config.toml
n_layer = 15
d_model = 448
n_head = 7
n_kv_head = 7
head_dim = 64
d_mlp = 1792
vocab_size = 8192
activation = "squared_relu"
norm = "rmsnorm"
norm_place = "pre"
norm_eps = 1e-05
positions = "rope"
rope_base = 10000.0
rope_fraction = 1.0
qk_norm = true
attn_scale = 0.196
bias = "none"
tie_embeddings = false
parallel_block = true
extras = ["capped logits"]
init = "uniform"
init_std_qkv = 0.0237
init_std_o = 0.00434
init_std_up = 0.0237
init_std_down = 0.00217
optimizer = "muon_variant"
lr = 0.0133
lr_mult_o = 1.2
beta1 = 0.93
lr_head = 0.00546
warmup_steps = 0
schedule = "wsd"
decay_fraction = 0.817
decay_shape = "linear"
final_lr_fraction = 0.0
batch_tokens = 32768
seq_len = 1024
doc_mask = false
train_tokens = 318400000
steps = 9717
dataset = "wikipedia_en"
Each number is 128 + 24 x the weight over the matrix's rms, rounded and kept within 0 to 255. Layers, rows and columns count from 0. Numbers have three digits each.

# up: layer 4 MLP up, 1792x448, rms 0.19, rows 1016-1115, columns 320-383
# down: layer 4 MLP down (transposed), 1792x448, rms 0.1, rows 1016-1115, columns 320-383
up1016:090159111110144086157079160099092084119097100151143130120128135115142167140125184132122101163135173079126131114167160163150113126130133123101172156176143116065127111157141099117149112135129128
down1016:136129120123180150136087117118136151094139144138160131089127112128090144120096126182108159099121122117126096125093173132166073152108158123148121166143097107147112094133091099168133112169164075
up1017:127118134125134120137124128132130127131127133136125126133134128129130120122109121133121134123134122105124124138132125146135131117131125131145125143130134140128115133128141131122134116137139135
down1017:158136117131129130138114121151113136139134119116137127120105132117126128128136129138114125132120139129128145125127130136137122132129129135133138102132136136112142119132113116119114122141142115
up1018:114134102130109136158166096100179083124185148155150183127122160131124176107079135164122129149125091074126126155132132085106146134122113091144106095133129160143114126112095110122159125121104136
down1018:103136130094099137158169112131183131121130111100128124090152153143156114134128098132140105141115127103108117085085062107143150148128125121128120102133159129126165143178114113117099129105127164
up1019:177118134085102097132095104143116129162109142131159160078158133140123106159125105174148087107137101125132179057105107125126086133116162050093113122086122119100087145086120141098123123152081127
down1019:151145160110110119132120089132134110156158142121165143104133119164094124119147115110179132141152124148149079114128135149145138124135162100148093096123122136113098118099093088150116169144119126
up1020:128162122164098108120093113111130114134119116119116146099104119091138129124095112136097122122140110140140132115087118115121117148113127117136100113131107112094139157122142147078155116113099113
down1020:172099143138138117107065140130148112147156153088147114100108105108163139136164126151104193151147107182137124149077164112125131118125117137099137107104128112116097129150110126151119126115120123
up1021:118145147147137135152134123155150130124123138119156112157164117124127148109109141145140127100124116116141088108129143119120124117109098130130101202162131141102139065161128142153145155171117153
down1021:139133180164140107130109126144161125163117158117121125109126164169123110144136130104128147140103086104141125082129117127114138113128171104094112097138132135143159104152101146136108135133106173
up1022:141118167106053124125130130177123202158089142118120117183079119144132133132174103105108112115110145144129129113131087114161130124156145088144134114074134114155136171110132147094122100128099101
down1022:152198140161127128143114143127122119154118110150110134075056130145180099114169116155151193118126136155105116102109147128125146130128147119128120152138100138114152157146111111121133127155111106
up1023:150077104101136154139138144104126137117108109144141139179104130126165120165136135133151131140112111133146132141123185134165133118132157128119124096137171090117109173113106114140138136108143136
down1023:134124138121119137116156167101110121155139162139052122100113121147141126138174145128103148131111154163176113145144140108149142135120129146070146121135135113127143138109125120127135150168161088
up1024:123162121116125129159114118104139089093164117117131174136140156127133079135170125139132170130154116145114108110138145097146113081104116134161111087116154133099087121103110137126124131110105118
down1024:131137125089144132123107139147174139128095139134167111074076153112131124161121133125084147135124121121122127139112160097115103137132160120117151146152144149157123131108116096200110140109131140
up1025:112112126152087077128137132138166136139143117116119130131138134087109135108103112108142097114116144048119155124162095111095144091154083160143192095133085158086106137129146151152129146111121131
down1025:154129153132137180098102115118184138135140108154154083107134122135091195175104138087109129150113117147105112131158123146145161085148122127109158100117127119143118124113125142140115116069078085
up1026:123140127136126127125125109117118137122127139135127126133124129119130134123132135125132128130129132126134118134126131126138130132121121137123145125115130109131115131124127132125132120117123124
down1026:123130124120141134127122129140122124134121135130143125135133123139133134136128131132123135134135134137127133137117125122130122125115114147134102127118131124138136130138130145124129118137124111
up1027:093090131119136069102096127122124079150084107137099118134156126137120144142125186123132127145128133112123113133102123119124135148119135137171135135152190150151156127147103153114116152106124143
down1027:115119073140129117137140099135133153124105103140131129124153151131181147157095126134149137103138131139159134118155122086140129102126081109132103143122171071122099151063133119143120135088104138
up1028:099113114116135161080088119064093072126131115137129097119104133113146111147104113111130135081087139166150172145138140165119134089153165122125136138121112164151108115124130133136099142072111146
down1028:204128099138145132085116103152129119151146085169084116144162114171132120116171122148145146116105147101174125119151100126151172114121067123057150132121117145137149133139138154141111123153191130
up1029:131161147110129167134150112169127102139107103151158162122175131154159150101133114125123145132119121087130100118139151117112122114112107143161152161117121106185119111127166144100135119134117135
down1029:099148125143136163118160162122141151105148163119141100166088084117154115155131143115084120117149144150106135134113132141102118150112108119133112081122176114121122137108156106111095133162117126
up1030:083106094142098124110156057071182126139103123139152125091149108097113132113110149101120215147156140157101174123125077110135107108149118129147119184128155179132120138143119102118122119156074125
down1030:148144158164067112134129142107150123152113149172131123114136124134138132105135076165116144168124139082137040126174107142130161149114089173128149110145149176117113143127147083131149097091125160
up1031:130139114185133082132117101108138151110153115146127109127120130064137085145106081085145165135111100144109142134094123170110151099129150119130154159130142117110133128084111088158118126079103168
down1031:124148110119149140130122091142148127165115113146127136123121107101092096096135137166119154054161137147113104130136145153142086096128104120107115118117084116161166158139144099124110100131100152
up1032:116142126164145118076072146146121149175087144142125132125128076164186146152128159128121129126185131126062153094175080102117099148091137146107108158101133108132144110112144164090188141149131096
down1032:143107159134146159123123136098154175170117144105106136102157153137168137083071131122130142120088103101125125148141149094126138103155128171141120147112152158170108136105140149139129134121136120
up1033:110127174132132146157152130124136109137155092138078128122147110164108168159092134092165117164111138145159126126071041137162106129111088109116122159098166134090114142139132111135126144145099173
down1033:168140148120110124160135128147161121166106107098124170119110122117125137111142097158113146130090128122113159116156101145168156110135093134160134200136117112137165124149088090123112096135134119
up1034:157121130155127155116167068137108098115155188163142149132158134188150151165146164153112131139115128125199193115142112150127118138132115130188154113120119112134134127145146123087171102139152133
down1034:129164134105149102167129161120079120181098115111140095093071176110173138166143147085171128123105144089089138115118167099160115065139197117120116183096155145144134150154141114162119114129110129
up1035:122131138114134125064124156135167124143105129132146117136116156165168128135099180138086145147139130116127150174131144109067119142128115152159150119156153113136148129137115095091101094118122122
down1035:131162158141150128126122150168123117141098141154169098100174169112165145175112125106146160138128154084128124147158081137110123132103106100106136110143131145164123136128107166131101120139103137
up1036:107127121128130134102105115113154093117101137138130111109133120157132154138142134125102117122131168094123161110131138127119129176136123093167102121084132155132103123123108149161128102136104124
down1036:085109141102118118121158109128136125086123126075175122089141145141124097138124107106103118114141111112149139117111126104125151121160102124142120136143082146179128121200131099166084125164157099
up1037:111134147100126179118133139120129117103113144132100157135146140118164163159077033140094141077149064072145072120174102144096122097090115127166109109084141166130106119109205115177151134162149168
down1037:115096084168156078149126132160088147123163119111077193114141126161122133131163167156121184090151103174156162089140108128139094186179103131096134109101125095168173099157134217118117163175152141
up1038:114074101169130180161148088146109142134181120064143062160106134110125162107109157108110132143157130134117184107132132086137105121079125075136182148183125124106098121125126094164133141122110210
down1038:140117100149153128130161115102134132126165124134102123102119110114105146142175086136144133108149117161097129167117165137134132173113130169123119147112088054134087105145089120117078161098092168
up1039:164156158135110086163149108132176144115110071146158111134120150131161149120134096104118107114100173100148136137125114129123106139145153161108154136111090103153108152144173112096135099096107149
down1039:146157109117142092133101128134158127139142114143074115115084111142083124101118137138146100123116165102123133125136129120097166131117148129110114138139128087155093127175125107145132080173169140
up1040:106060143141174152159133070087149178100125131112147085120146083118094156138145131114082088137121153071144166091132124155144083137117070114125154090129107135118123106138131163139127137105158111
down1040:170133153143186140171127136094189129101087089135120107055133096147126142090126136147137147137081152129161176118136152119108144138149113129106085116132136118160129134132087105139127129117134126
up1041:145149109122118126126142142082121117125125167133132166163078104092144144097084138098166075106088158146126139100128193161141117105168104180107107115113094124100123150105083125145184147206124212
down1041:127101110159102110228147142153179207125104140136138118153165095114152078170115171131076124106117087153142101158155107113118172165140152164123121112141134121165110166139116112108119157083135149
up1042:105140137158127134114074141158149129122075109144100134142103120113092136134116089138136101136137112092106106118147115140137103097095124088192130153141134117066080116140147157169135168133164154
down1042:127120122097150149146135156177067151120121145147156143121173166085176128134101132118099140121204137122190121131121098101091144129121134133102035128161118097144131167107117118128102132132147128
up1043:099152164112112118116105117150134065142088105121120153144100118120119093086109134158107160112145118135056174126160141115102101136130093154177121174188150108167115074124135117146107130102147133
down1043:149122081123171115131097118146125130165123135102109118125085158116175132146101095162114130113150150109119183121096198122131120118116138094166123094112155063121138145114148139113120132089132217
up1044:139105156108081187124144134087168116144140147133111154145099150115173096106164096151119081131151128151115159131128146115129129123121135104168115168141124104143160141098132135133141124108128152
down1044:121129154114142122145125087146128089109125111159125157085149139186118099160172154136133122192101120116136117166123166124126120129123129120096158112110139105131150120121122140071101139118126135
up1045:117147124130093124100136123107130157144120102131110103116117145134103086143108092146078102138167133115106161126124082161123117136125116083162149124084157169159101090097088154120159123142192100
down1045:155132109119145121137160125131099103118080104132164129156154126103158115113181099162149174146159188165154124127160137148131147137091113134132116108125170180119146119119084119102131090136060131
up1046:134121138139125126120118124129127123136120123126127129135127138124130125138139123133133128125128116128125130127107118118133136138137125118127129132125139127131131132127130133131131129138136131
down1046:113117102125145125116135140120125148110116136132118126122122128129119125125133116129135146164120136136130126131132129131116118134118130128120119117134131111140136127127140128120142122112123120
up1047:142074152103131140139064105161118068152157111167181144139066089100088158147118159116130157123141109120102157164137093183102156135161132109142093170081127104090088079122121091115128127099117192
down1047:110134132118102148111104091140106097120153160178135129117139084158144193131092096151115100120101188159096102117173127103152061121067145124126202132169140150125155126110094160102094099119172180
up1048:126125129126131125132126129128123130128119139124124126129133131130132132128130129136118114120123132122129130134131121128140118141123126134127131120123118129126127121136130126129133116141128129
down1048:117140125124120136154143132130130124126123131113111109130120129135133132132137125114127123138146121128117131129116137130127123129132134129114128136126144139120134132118129117125122128129124126
up1049:138126110119149115120149111116126151084105144139115125137142140099137128134103127137122111131131071149124137131121129105140122116107137085118113131089117128098159117138120107089164127117123120
down1049:104109118122149124091119141141078123092091094145052126109088138157133093173135122129154129151138115093112102108171174148143133173126177111100098163102165114147165160140114163084125121129181120
up1050:120158122117136112129095162139111155089103145140164107135139149101101089152094136140114099137123132097151161142178116145102104124118118085132106135106098162164144112097129164129160136111149126
down1050:141141149092118087075090108139128142154193141155093118074127128126127093111138130137126132131118112151142076146108155122137112114113118185091148105115121129179099110086127090121149112134113088
up1051:123142126149113090110112132099129158162112099094104159095127145110144142113135126135109137130123135115090130144143153129046143154066074132178143168139162181136080125129127148107139126107143118
down1051:140126151114108145109118112127149196145088130174188121158141136135124117145153118160155120185122146135100130115103132081112138087106131171119112114158133141116117117130127111175074097136120095
up1052:119114163105127089157094071114126123142139154141158144090174150149117140149144174118062104083126120120143136138145162138075128137071164192120124085124079141134152111095111124180087147153157121
down1052:144145138140134111185109135102152115128146167135123086101097164165140097162113106118145127148136151171109122121098126129097138148085101157136074115151070155139144089113100168166111113147125097
up1053:109098090099121170108124095115111098134107104091104182138078045095142120202170106137082121120106087140106155158137085130118125121146126060120122101139142147088145123072115110117130163064131143
down1053:159149079101129123166125157144126108053128109139125131090086134147142137163188109202107134158125101137104160135118118123090148102152134079081106142156143134174097132126124116084124102126185127
up1054:172110110163112099130096135124132188115149119102125145148143167138191136118102122124125115149183125158095127149108118054125159111107101124143198183128100077136156126109081169122125088122145130
down1054:156128157109156099108128133153142130136141136127098132112098137092058143122137159108148120163143121111126150184131115150119142111172165103159153121123104077119122104149116178131137097127147066
up1055:099103123094106159145153188100141150194144148145149148112151135166102145136117085135149122112123117095146116082122096086134132137132139190108171184101116093150147136085126159139128086125133117
down1055:093084143123102126107112109106147176155130131116150167154121170107139211111145134181134144111083116144143147104066171149113162155111093134113138101095090108096138119153081188112146113171163172
up1056:126138113162108101096178161141155122107112159149129170149162096111151096084098201176152094103125134098134080140144136110122092102178122134120104143125125142100124113166106158175151105095126114
down1056:161097153130126105113212109134149062120150147102163138103113140086106119067136157152136131088103170117119103149130118164147151119112148134098144110118118120104138126156078118143109136142167126
up1057:123126094102138163146142094128114162150110081105128102140114092099134125136121125104142144107147112067149127122143145133025088135123173143133146162136148097159066124117139201126175130136102118
down1057:079115137154144136106134125123121104146156128158141123123109106150147123178108108168139129150159060127139145125136113075138140105050134133157153119104092126106097153124075101146137113122128183
up1058:046110154176141060178103074136092127127106086116186113099151124102119126122112169098110132103069144116159120150139090130132112113133125168171135137100091154083169083167155157088185112161148130
down1058:106154175164158187158118161128140143144127139087124153134145098176153118109135092132134143146103108153128135118181150151146135176101162112141129093130099110135124114136122180117082147093145161
up1059:104113131133136085124187101179111109076108108169159144139136124140103126131138139094116115120150116129108118150124126173138138130118119150144137143174102167119139077109054156157148131161136096
down1059:147112152094091120084077160158103130120151125125159158150145134093127106089125098099188137071143100117107125073088127137119168158120140131160117148069118136143138123118131129132111123145129093
up1060:129143130113117120123125128121127135117120116116136123136134123122134135124141141127122118109125124130127119124127116138137125150124124121128117107113131136127119128118130136127134150131136134
down1060:115132126135128123121142115133140127137124139123121132126121146146135137127124124122131144146148115130128119129128141137117110134105114132130137119125111126138121116125133147139120142138136129
up1061:126130137119129127135135116137127123120123140129124116135137149134129132124120139119135138124127129115119124132132136122133128126133134135129131125132134127125118129130131127127127142125126132
down1061:124132125126114122143125138140128130125136118124131125127125124124131121132122113135124120119118125133136130129115121122128129127134112132126115132119128138137129127129133130120122133134116118
up1062:126117110106071150087105137108115100120111177166122148128131111105135131191065167185156096158098136083136175151091128175137165088122104107194110103112148128139114104167089106138156096081136118
down1062:111089171140152117125100129134124107141157162108108076122136136060092124118124166076119115149130112113105167153129114165107127080091101140111113147103148128146084153169118101147140096073091174
up1063:140098094104101141158138132118136153124119153110170150133068132138123151113090153118134152133109131114125070119110157127107102148145126086133125164109112098165118146146131138158131151146147152
down1063:139119113118104132167110138092156129142076174152128079119091148158114127153135102145091110125119097131194151125145136113120105151149102136136117156127071110109138119128173153114116168140110143
up1064:131110133119134139122117130129125142110129117124113136142132124101139119146123127112122129114130139131123134136134118123129144117138150129142123124130130140122128133134134124122152121139132145
down1064:137105128132137148144122113130127114129132138123137119104136125145146135115128128107140140125141122148124110123129145127098111170123131137110126119143127132113129133134108138095141138120109123
up1065:120124140175129130173147149133120049116158138144155135143150160156144113128158087102131113176096061121124171114143147106097099118141114125132123126102063185125162107130164137161125066137135164
down1065:139097077111184142143159165172155131129144138085145091160136154142178134083125078112121095128118113117108138175115133178122118103108150103107179144164126110145099145156175171081100088190158093
up1066:159111137159110170127104141144090119119104105142207137103105145128136081149123118139112132122125169159090183149127122113101153104122112130110118155116102136164165117139130142125082135101096146
down1066:127130145164096130085144133137098142093125165079082113152140118112104117113154138178133099156161114135126121177149158122081125106163096141150122128117117102135159142116103078097090136130120089
up1067:125133098149119129150116108126170094174144110136112150113131112117148158118152138126123132119146098121135088131110106143124094134106136128161108133103085139131128096108150145148121136103138142
down1067:148179126135112115148114128140114112126119109092114131113146148097133078128145123139122155098158118151157098133121094157142114134137088136141089137158056061166160131144138092157115126145140123
up1068:155123101110117157167115143118118127151111120100123102138085109155163163126146132108107155147101129111150126141138134113108132126124141103129117125135157130146156129121101124143136132107151117
down1068:128122153094118089127153122115081100140122109128117124161144148104127152106145176087193111150136139125110123092166122135126155113093110125114137146120132111106126114141110128119117144154124155
up1069:118135152151140149120113149135144122121103136108087107191159141078065105085086154142110108131145137160146112125122148116139123126111161077131148131123099144144104090123156115116199117118116154
down1069:111093105152158148075123121177088171090141127124099120160116074135160107133117119115100137164106133122111112132104136143111118112110132132126130122150187154110123135183143121134112119143126101
up1070:128156114107120153156103138131135094073158157152202117121168073080126173078102156132123096137157145149146111091170143143114141115153154129112157170164138074107110127113158162119138110130099141
down1070:149153198139102084133049129136082137104113143165139113131118094116125153116114081159184151154136134124146134121148135161152156122065144125083128163118106129130148127147131055153115090110128170
up1071:133120142134127131130127124120136128121130138119138124139137133131129129132116124130128126131135130129120135131122126136119110127112129135135123125112119132132141128124112137131120116125141127
down1071:119128112124152126116123139137130137134122115132116121127111120137133154141136124142124125127117122119154138142149130118118114150138151118117146144114124144146115112094135107134115114158148147
up1072:125160120184113134154127108111194147183149131163098126117121181098160096106155106138102136152107082110107091104123161078093149119108146169181135149117107116131125149126149146100103077091100142
down1072:164157103112128133156138137130184126168148130186094140124155120136125121120139117146098144127138173108108113078140130131155106090131138144108126113155163195170123133115120148157111122141115105
up1073:076177180135158106163097143159102071119113148094125111139166184108117113108103112185115099097174132134118052165151130143125104112107116131137155157143125132123126129056165139073184113146061121
down1073:084119135115120154125086146171158152119111149137148156119117112138090115144119108118150137107090107122140105136158119109082113116117140155109146094094101154161087113128124128073136157148100171
up1074:141140130091152167111086150122142165111104148143175158114137147089139105150123114131084123153150117169139109128155107115083074128118132135203116087139097127095111107145147120114100163126126133
down1074:112148134078148154150097178135125121097140088152111119188114157096167074142141130149123079143156121158085117146123067137102133118130139101153118108150121115139126150137119129118161145086107112
up1075:110121162125120147142128121084113135132138140148127125147130106093102107123123134162118124117128130114136133143147120110138139105131150099126144110139136145118161121124135136108148140126128117
down1075:117133103108154157161105144104142124102158183122121150120149111117074090168106120175108141134126114089123118113139145088153173156121158110135085133133152075105119131106143137082136106126120103
up1076:081140101118114131141104120140183148133151127118109142142175102129130149128144129072100136176124137127119128153120108124111138148168112097099106165129118119079140140147105117140062104139083137
down1076:107094123104152109151171105150120140105117091113135096130151132128121169136169112147075124149104116149098179124149138133121143120092133096121156113144158112134144128137185085107117104165115124
up1077:118145103139132097101110146167171094124124095156153115116083159145072142112143165115085130144118128145143142134074160132154110093192083161060153122078126132135133120150101141104110127121090121
down1077:124156115147121148148118103108111126121112097150117152127153106128158120197104127115147167092111095095147134131162113142066101120157082152155144089138136090130169109130073136089159117133179098
up1078:123048103171131156093152096070109124122129154210116156145131121137147167180142131142143167151147136170119079186135113138195121188189100142166160134129131162192127124129118145104124100155169138
down1078:119128127102114166124127095089126080148156124140137062180142142099141133098118077144087141126152085137137117119136087121133108094116169110101138098103123074134131163114147158173127123157162124
up1079:140172120094139124112128161140120120117160152125127115156162116110079114124100115162107111112165148142125120116126093075124172137133127116158116129084095097114156136174136141151148115098110108
down1079:111108140108151135177154106109129131155064176141144097080107201085147103139125118129097165120117141097133119127164141112137107080104155088110119114131088117110124054125142121107053080131116098
up1080:130110129109122135126137135113130116130134132130120128133123136116132130123135126143132123128131119126124124132121126136135119125121140121128124139124128125119117128126137121142129128132142122
down1080:143130133142142117140126123129127132129112123124119124115115121140123120128130135129122126131113137133136137143122128105117134131124120152135125127138137121119124117113116120120126125108113133
up1081:154101111102102073134093139163099126129156114178094143169091106150151153143154073168152145109088165103167149132091165100097079129119096157139082106114103159180158119174152148169154132086126126
down1081:149140135108150092142121148116155160125135112151115112135156126115120172129133097135099122169145140160164149107128105146147182074140156130117158099149152125099143100095151163102110090143131126
up1082:136090086113102114161153134162148115094086135063108140161153119140113127150148145133113149141104130146095095125112143159129117125131133120153125093151115186148092162052119149098108147117099103
down1082:131137111121129147163092124125097136060127086134127097129156134106121124165089151148124108116106103111123132126196175202147095156136118140131126158098183102132122134113140096104126159143192144
up1083:128120136125114143136136127126125121129125114125131132130126141129121131135120124114133131121121134140138137135124126122128140121117122146128123134145119114143140125127130127130127132132115133
down1083:128130118128106130119129135139131126120140126120121123137126111152119132128157104117142127149135122131114113129110108126118115140124156121137113121128131123133115143126146104151136124124139118
up1084:123099197094091110128111125124141125091119097142147126152130141139142127167111118089103138115076177125158147125139096123085156142166112121098135180102144085084110119103145087097121110125131147
down1084:057186115132102148093171134104125162107149130177101103167133177137089093081112135155133142098137128105117108205170114124104182132093106089067125126136125124097167080150153084174128125101098147
up1085:120144196108151134104153069118119074149119128156148154161149114105114074154124088134121068121106135097135129156122115224134092091092132095107153088124157152103101119127114107133142130117184118
down1085:114168084131101116173129127131163067111137103155090129139148122129138117135139127176156113171120149122161129127119168108153065124130101168163120103104124092143167087143117154150127105163061119
up1086:108098112095133092133113111155145152148111113164123141106125112106156138085073158116073135153159167105142116139135160152124107162094138073126142169083111145167128104107088188140102076140089077
down1086:126178162139106118150118137112172142159150110108110112190107118138142180182123167123175143132133105131117109186152145117101133104119129145168127085118062079083052060127137114138132135142132186
up1087:092155139150182134103118141113116168185098124106175153122100123171147155131103092128132124088127131102166107115136086049108140117123152102126127169104127072123121078163080131130134159140113162
down1087:111138134121135127034130158177163126095164127114167140168145142147086114159112107144125148100153099095136102140135132142117101115136143142146120169130112138140113134151148110115135169116166069
up1088:122128125127126134121120142134134128123116129128129125148135122114118145120128147132126133140118127122131133135106125119129119130119144131127118153131115123123133132129115133134115125128133130
down1088:146124116131102132120137124154128116152130102104137122116120122109105136121116097128130142122128109115119109124146123130132145138121131126137137121128110139134133134143134138126141141145116132
up1089:102106120139126119143108164110131071100104140123105150141108143127138185127090087073150134098101105102098157137123157165054116133086111119157119098143123095060171099128161108148116156127098168
down1089:104143146159125069188121097126163132088127145162115140143128122145123139133129089113119104147167093111177085186147130117133126154113134135083125104103115116129096178158122153121193121062100122
up1090:131131109114151122141139132151107100109119115097155152154134114145132170125113174125127166124118107140141128159107141115128142113126145117103174111151121133126141082132118110129164134111136133
down1090:152140101136161105148106114121116126094143164140118126150129122107110151160089137130132145157133125105114151140137192156142165141128150143115168160117142156103128176134103146148078108085163130
up1091:119123116126124147124121145127136140129124126118131144134120152121128134134130119112137124130115123125135113129128124133138142120129135138123135139129130129125129139118130133116119125131142137
down1091:128137126138143120149135130105131125114132139130142104137127131119118127135152132130112143129134132120126135110128123113128135126113120139129131134134118137130110120123128135118127110120120128
up1092:101156155151151109104131096175128131131116107163112100154157144141100164160095162089079104157113136145190170157122136164149138162144118128166157121150118133158145131166090103074163151145107126
down1092:140094134132117101088128156090123133129152154144102108142138166169096122164149125105115164136115133104133150117121121119111165178175152116129139102113135091129099138118142109110115139113106164
up1093:144124075110074121101166124168109101139058110104134099114133136180124138116127124105097139121142135149139126138109132140170107135071093140124087128112151153095114164138049171125099149104161143
down1093:169127097130153156129093132151120153106154116118125107106130093104111159135147145199115094062155096105112137131126153132137129159128088112176163066115157106079087088166141124138173121157113135
up1094:126116159094162146125109118084118109125145130155197189127166123110124075142162097198077116124088093149069162066180137161119082121117131108138080172135112108109157130103089169099125101151113136
down1094:097145169106139137117062135159130089088135110156108093116146102122143109087141135154070083135121164148135059139134098137096115119136110111127092127069138126152140147101125077147118148153131121
up1095:141131075092156129123113155150156136118141123105167163102099105096130169112121153134114126161139075130125138122164120131156143113126134110149131155134155117091102122117139139104075084108099148
down1095:095126086114133120118114137093155129156119109102080116106123129161107119135108135105109132162150120119137094122156105076149092104134120177104118160143140115119137168125120124109148128183157092
up1096:135119084106123139142148151114131076149147118157165112140093145135145122144121093121149153137090116111131081159127115098135127124075139114112140165165108165124164139117127134101075131150133149
down1096:156175093117155126106124096143157093140143123142099130142155136113122158141106083152101101145123116123180142182108172142170154172124100150086184153143132144117143100145130127085093129179163063
up1097:107127138099118092125110108079098092135140096158148116113095089116096104090105126104161128089122087144130107178165139122085128138171123159116119148180063142157157126124206130085097094144099157
down1097:141118116142089123135120132159135158179157129088119115123184166135117191126138109076127165141128131101124139170113121149120113135122125125131155163141121092159126167142178139099098094138181097
up1098:132138134128119121126127117136132120132127129130132125132137136128132129138130129132119137123124129111134131132121132131131117127127121121129120133138118121116122127133132140135123136127138137
down1098:119127132122137110136129133119120127140133129123127135124124114125134119137126124125137116136123131132134124120127131126130114120129130132110129146115134136154129129130141126123126134130143135
up1099:123083166129151107163110135163141098107129166117144142139120139128125106169124136144115134125166121166106154115172134103145180132188170136165087154138120121136123143123095096123083139099186183
down1099:132156145145082149130113119128087131162130088159091088128171164131134154111139122117160130157117175117124152140119116152111099052142159141108129131160108143089168095146158092117162132136153162
up1100:126117112120144130104105139133129140068088153139143121095117125120161133122150126153147176105144164112100139113125129133147144192092076110160133129112132097135113148151136123103136135151085102
down1100:088144143108110126129150107111155118124137155103167111136104123103130117149163062145157133141152161152149125175161135145125151091115116115133124114151102143150140149079154153112155111114129108
up1101:094137107112124151133111122093138194138126106108099093145127174120136153147109113159141135130101093114082088117132139129093129127162112134159172159154101168156110115166068122148108149074085140
down1101:143120116128108106125136149106074139137147124097131080126118156106116196108122059143093122149108097144144147098164150094117112110124138077107147118138118102177144088094147086141072120084124099
up1102:102128136132105087106073083143143142085130159141144172168164122157128096119127157152129138142130137145147118169138127103085088143141150158150127100110113114073147134099081141147169123150103161
down1102:159121139100129143171158135138144128153124097160122109140074136138107130148139187102131159128092152136153109060150153109099130134133150173112147103142144117157148102121101116123090117126107154
up1103:112147108127096181128147128107126147120113120116096090130117110120109118128123114146123107133111161158096132126112177109123121119137147085178128168144075126132086098091104165173147116119119091
down1103:111151121104138098092111113139167115144149128117147121130137107146132116149132125109110118107097139137105163104135162107113157139103139170089122144112137149118121129227095088130159154143129085
up1104:092136096115147137155061135113166132125099107109137142147127125156109132100111120108122163162151129141154113125118100186127103113073100117124144135154146110082113107142116176071121139118137141
down1104:144142167150104142123164137119157133123191103150114109123100089128141158133128100189145118101141148106183159147138103136141103133085153134137157128129163152154086126178176093129113137153166118
up1105:113156135126116121118134129154121130141132140104146111204136142131109134128120097102106199128134131087115124165152104150135124108138126140132091113104156126093114118133124124123138134090152170
down1105:163126108152143086113076136141101141180125139102155138146109125145122113170127131153143125148142096135108150105099161110139182115118065121080178118151137117131141083126086139134087129136097081
up1106:161126138082127165137087135129151120115124107101127119115107115096135133142119135139156166128176144178118136135088097159083098128112108118119189178141121201080180148126097126132151144115110144
down1106:137149161138175173170124119144110113159125119158143147109123163150136128123123121177152127158099104111118083128104163115139129116131140127073127096107137136095156055119096087108103138125106137
up1107:111098112114134122136123104095114127126138090141162084157100136117153135104121132148107113114104132126114125135159156150130100114125150156143110137177143139146122111138152103135144159109111161
down1107:102134132097122138104111118105095114103099148171142151158167103140142130139122108170168124152106112106119155110145145121147173180139111118091148120138110122131118126140081129126104125112128106
up1108:099146115094121128108133139170118163127134159111145106088175130142140153137132144125107106118125110135146127153079092122115113119133103131159145106123088093175136117147084176145144176090164091
down1108:105109138173137145074141072119154134119128135109123170148175096111127115107096074128083088095107134135108107133126117101106172162120136098111117108100073161125195157120087110123092130119116123
up1109:125122128129114129130127114132117128125129145123129137137122128127137120113132132117126115112128132123139139125124127123123128132126131115118135128121123135129130124138147135127125136131124139
down1109:132123120132147123129142135134136131135137132130129141115118124139122136138127130122135145138129114122121129130137130116145126127122148139150117133127130129116127152132124130139121115112135124
up1110:085166142133146119118156155094160131124135113145160134137135120162100133105100132130110165118150080122169133149153118089113095175110101139125111127098105112077118144049129109138155130116088140
down1110:068150119128129122137121122110137130126161099099083131117164141132136155149122150161132168149118094079140145136158122132136135163136139118151153153126111139114110133088122100141101124127089178
up1111:128097141181157133060126166158124113127142154146126105162180170176116076123126085120037120107109157105097078118091090145138115122183148115089156129116128109181113122104083125162137096174147122
down1111:129124089178110045120146098130181178133169109169102125123150135109120131135141119195159122144131154148157162109109130123132119146104098157133088153106116134118151165149107100174046082142105171
up1112:111150157126137126156093132158102163149107155139118171166146117068109115136156094129091103147108129133160117173137115138132127143121105114125115155098138136062081120129108125108183134133123111
down1112:112114158126162130170076111091086144160111157124153127105154100092171147132128120160131152114140129144149134115087137148148161097122116144118139149117154108129104113127154129092123105120116147
up1113:137100132194140154149172127117136108178120122080195100130101122167127162152210126134161169144133147136085081096146101057130098165100126143100111140125111125129140122143159123080123135093140114
down1113:126103117168114186141141152122095095146184152150146123150140158088112111132147101179101102110171106109112094075153143145165125156164108158108087148111098169144103147122145096113130131094103090
up1114:125124129133134132139130120135134126137119144140126129124137123115130127126110129128123125127118131115121121124128132116112116131127135133132130120122140128118131126128140147127148131130129136
down1114:145141133150128126123132136131131117122147126119113121117121144129147126127128135138140110131122107141134146135115139114126146117118139140142155128128130109130141140132142136133096138146115112
up1115:116109107135116098105159117136137165118138153104150132148162104111185151138143151138121127144128114145121162125129109116105153160120132138137182110080094112100089136102117123154089062122135139
down1115:119149113110117105118102124124119133141154165127156123089127112069158123121159123125129125097158158153145147120130161112134122127157140114126109130125109109152090137113166138095115145107115150